Weights of a small GPT-style language model, trained from scratch on English Wikipedia.
Size: 11 layers, width 96, 1.99M parameters.
Training: a variant of Muon for these matrices, 90M tokens, 6174 steps.
Each number is 128 + 32 x the weight over its row's rms, rounded and kept within 0 to 255. Layers, rows and columns count from 0. Numbers have three digits each. The size before them is the row's rms in percent of the matrix's.

# layer 4 MLP gate, 320x96, rms 0.246, rows 12-30, columns 48-95
109:112144101170102157150113137115157083094151041135190143117124153152111129138076142119168096035129151166094127074139109139148106181146103112089155
105:114141142114117122157144105162087120115145084154163176087126126130108087174113093136120116157122094135070149135107121107140107130092117112136130
103:121139122112161127087132095075060137141091114123130117166165151141079074184162129151146142140145103102090114110124122105076094198111136120127125
092:124113155094071171071110133116093143153126133192133173143139157181099177121136075140154162136118153122152112131113130112152125127200133160151180
096:095181124129118155116096130161102145146131145171119085091132132173089082120102111166143125132116142179088129053054105098104128186126134121078105
103:143119119115114113047120084102102131136144131125184176219112047168121108143093139138065150067123072143088152115087106067107128152163135128132085
103:125074187141086120173114143145145137135082120160202152080111167134100141172170159137174129116116169165156071161140119155106138112174153141128153
095:104127164172134079080145134159127166115094124096198135128125122101108123062118101109153093140176165170078085165108130138120156127147194126161099
108:071165145124174075135123152192134147043135079106133101153158091145109112151108184111115096132090122138147140098135118146128103136141103158088106
095:107192101141142128105099154131064162085171162064146140154103171144076132192128116172085146178123143114130110125130109156136117145083093120110147
101:133145130132156138174123155192102168132134058133183113110179096120140145092088122123078132128192135182100168143197121170103140109112153046090162
099:118171130166083126156141131130152156127179071145178126133174132108133101138069070095108173157177121182166041159121105108118100173153138137133146
100:162123049133082107160098072148144094170124201097151083111159091151131059115116129153140088100115129118082074129131111141104141106168075096148120
091:133104102210174183103145133143151078123134090086141111096120144145137098082178119156096171154081169068060115142101129167127175109153105112131150
094:165122121143065164148093102108076113170162126043174107140127119154099127137138135140122111093135119108126122162142092128105194174146138196157158
090:131066163141170137116119053124143134120168061162126135109167087151184135171092172152153140124120110136110164120091140138126175154107150172064084
098:174152120123146125157173087142130143123065113143029059184173163103109115065136166183119123114145117119126131144116157128088079145108157068121106
097:146048160115125135161082099155145124172113068153200103137105186107123128139128154132148118060154131163087155100116071144119154093133159125119137
094:124136055155111129164125157136049093102165080130145110151154050153118208121135137164090160089185172116067169107158106110104132122085081163112136
# layer 4 MLP up, 320x96, rms 0.26, rows 12-30, columns 48-95
119:202132057121121158167118176156146078122149173139099172113115148180106114161166169125098138157098182116114141170083160147102109115150099142137112
106:147157140110121174132152105140122112202108141083115115117116127124175162103124154145149130089131113097171180087164143151130209134157135103147113
112:123065126101129154170119202115131169147136138144050159073160138080154111138143125115082153105184135101123149137114087178167135140131101149116130
098:141135054178156167163140090127133068132155119099121101117084112112125043135162117093040143096145113098091134084113124113120092125085093117136089
097:098070141112177116133125121135159106150145017152203104188116137134154163147131120098134123125137133077181124140078112201161142099108110176163198
103:131133096143143121134099143127119121150040131154084151133032069129098113157153167142141150140078138172084039098129152110102125124097137135127071
106:103181046136161128136144128127108142114130137067121123192143097132150112107162085152114118124186121158185171083130071159126129111121137127150128
101:162147139112115111079089092145089129148106094121157151140138134128084194169129136205135088146156145125190120148095135134113176153112090060124160
100:091172140090144102085119120162075113130135092127131120137113168178072131113120132102166128131135089133184172155102100172105166091189119151081149
088:134191175175160095094129159179126123093087124043117129120088176115101164106132124101084128125125112168106168116105146148119220136089139099118186
100:107154134123118098092135101148186151101142123079128078064130117124135173177088109099119117187144162178143138133095107129158114055158154104114092
096:072110098182165100126089162090135165116099082118140081086101156149092122184125052143129156079144118150149058100077114100105133116131125161085077
104:107104132123113094133162160118153147061119114171158166123157161146122074105213101103130166136114117121111139065112055108162165123123142082113096
090:146092135180136088102142106111201098086146115137109181105177144122119092151107112141129155204145098095127179139117187115202115095172167164058147
093:148112092179134157117146110146136108085170118126127083144100152153093109159140110103124151131099149203083107145066093166156101108166184145161138
088:097100168095171146105139135131170049068143146131166086072143107158144195125150123102135111108122190123140147143146172069080144166144163119093138
099:141121075131122136163104123211067120092102123133103130151155115136099034100146126108129130094133144079111146103134147055122122175188112126120154
099:120119146141102110067180140101052118159085170117141138089131157201145138069103154132134133110130056122110171141100104091097093151116129102126147
096:149163129145129120144140149125137152084151112170114155118147152173075038165152133161155141088202116141099186094156137094094129178144119203112113
# layer 4 MLP down (transposed), 320x96, rms 0.168, rows 12-30, columns 48-95
112:166128120211111178154113108134138122123090171135155099132123156201167140150097138148095151135054102099162214139133163124164088125161145144117140
105:051159160177071138131130143091181064125146114082094109120073138169102167103113109140093167118123159088139096083144139145085180125136166105124102
105:156091146160094101170129141185215183112169144139139122136117098145121134123146138114146073088074139076146145079121093110113156147144077164111142
095:123143108065077072121198093131153179174139143154149141112177123135112119073081095136138156138110157159152128143177209125165187133121061106126161
098:116187173153106127113136072115173169179201104131171085119158157143073103187120144155174118096153133121081145122084123055119144179170121118072108
099:211134110150133204156101158136105136177121111088174104146117196116126165086095096100099158113108091173110075127126174070149129141119115080162080
107:095133172138081148175138113103099167157099101162174090138173162102186140131101128167131117101183123094131087156120124074105081085123097102098113
095:152121152179101186113097101068077133145124153106114137146101147097156112119160094114130149129176093130113145128117113095134084154053140109131088
101:138155163170147158134112132166111086115104161106112130135097100086139074130094111170110155062095120156101164124090087118025170100146107118115169
095:118094104104126115169078173109202091089133153139140139127165123105100120139143105118098108142142131181138121074136121135148132144143191121137076
100:170144183112138092160101072153100097107150210132062146104157085114166164172101116043118101147142141119122123056106132108131159116147160128153094
096:203121131137128085166114153098175117139133055110131139154124181109075101114153105112073193168124076129158044113098105132106143113103134110167152
102:069190147117097149113154115124139179108117193070191164074167133122152104096149150194167144155159106135144114141106085111124196124111125087148110
086:127137113140064143188095146119151108146111144165121107137156155137134115149187179178102160176173164151091091098121093168080138088107037142136123
100:124106145088147092120074103152097095143157085158116091115121050077143105100107142149211142167097112117150129098116133114076215183120137179188131
091:129138165116136154178111111146128143103170137191130085126169175086155141175145116139125092154160112118126143075129196098157083114186116141075213
099:160153127171177125088106146149083108111113126187149115135124189127105111160137116147082082189123157137160161136197179145159117163140146121110122
095:138085154128131133137110117173127094142178116169113178175135083113177115098037098095193083160134091154062136055099094136145119147132115097083098
099:103134161132156141112171119071074156104108073116077041098110172135074148122042131101114083117127160104130091140132133128139138108113093139110117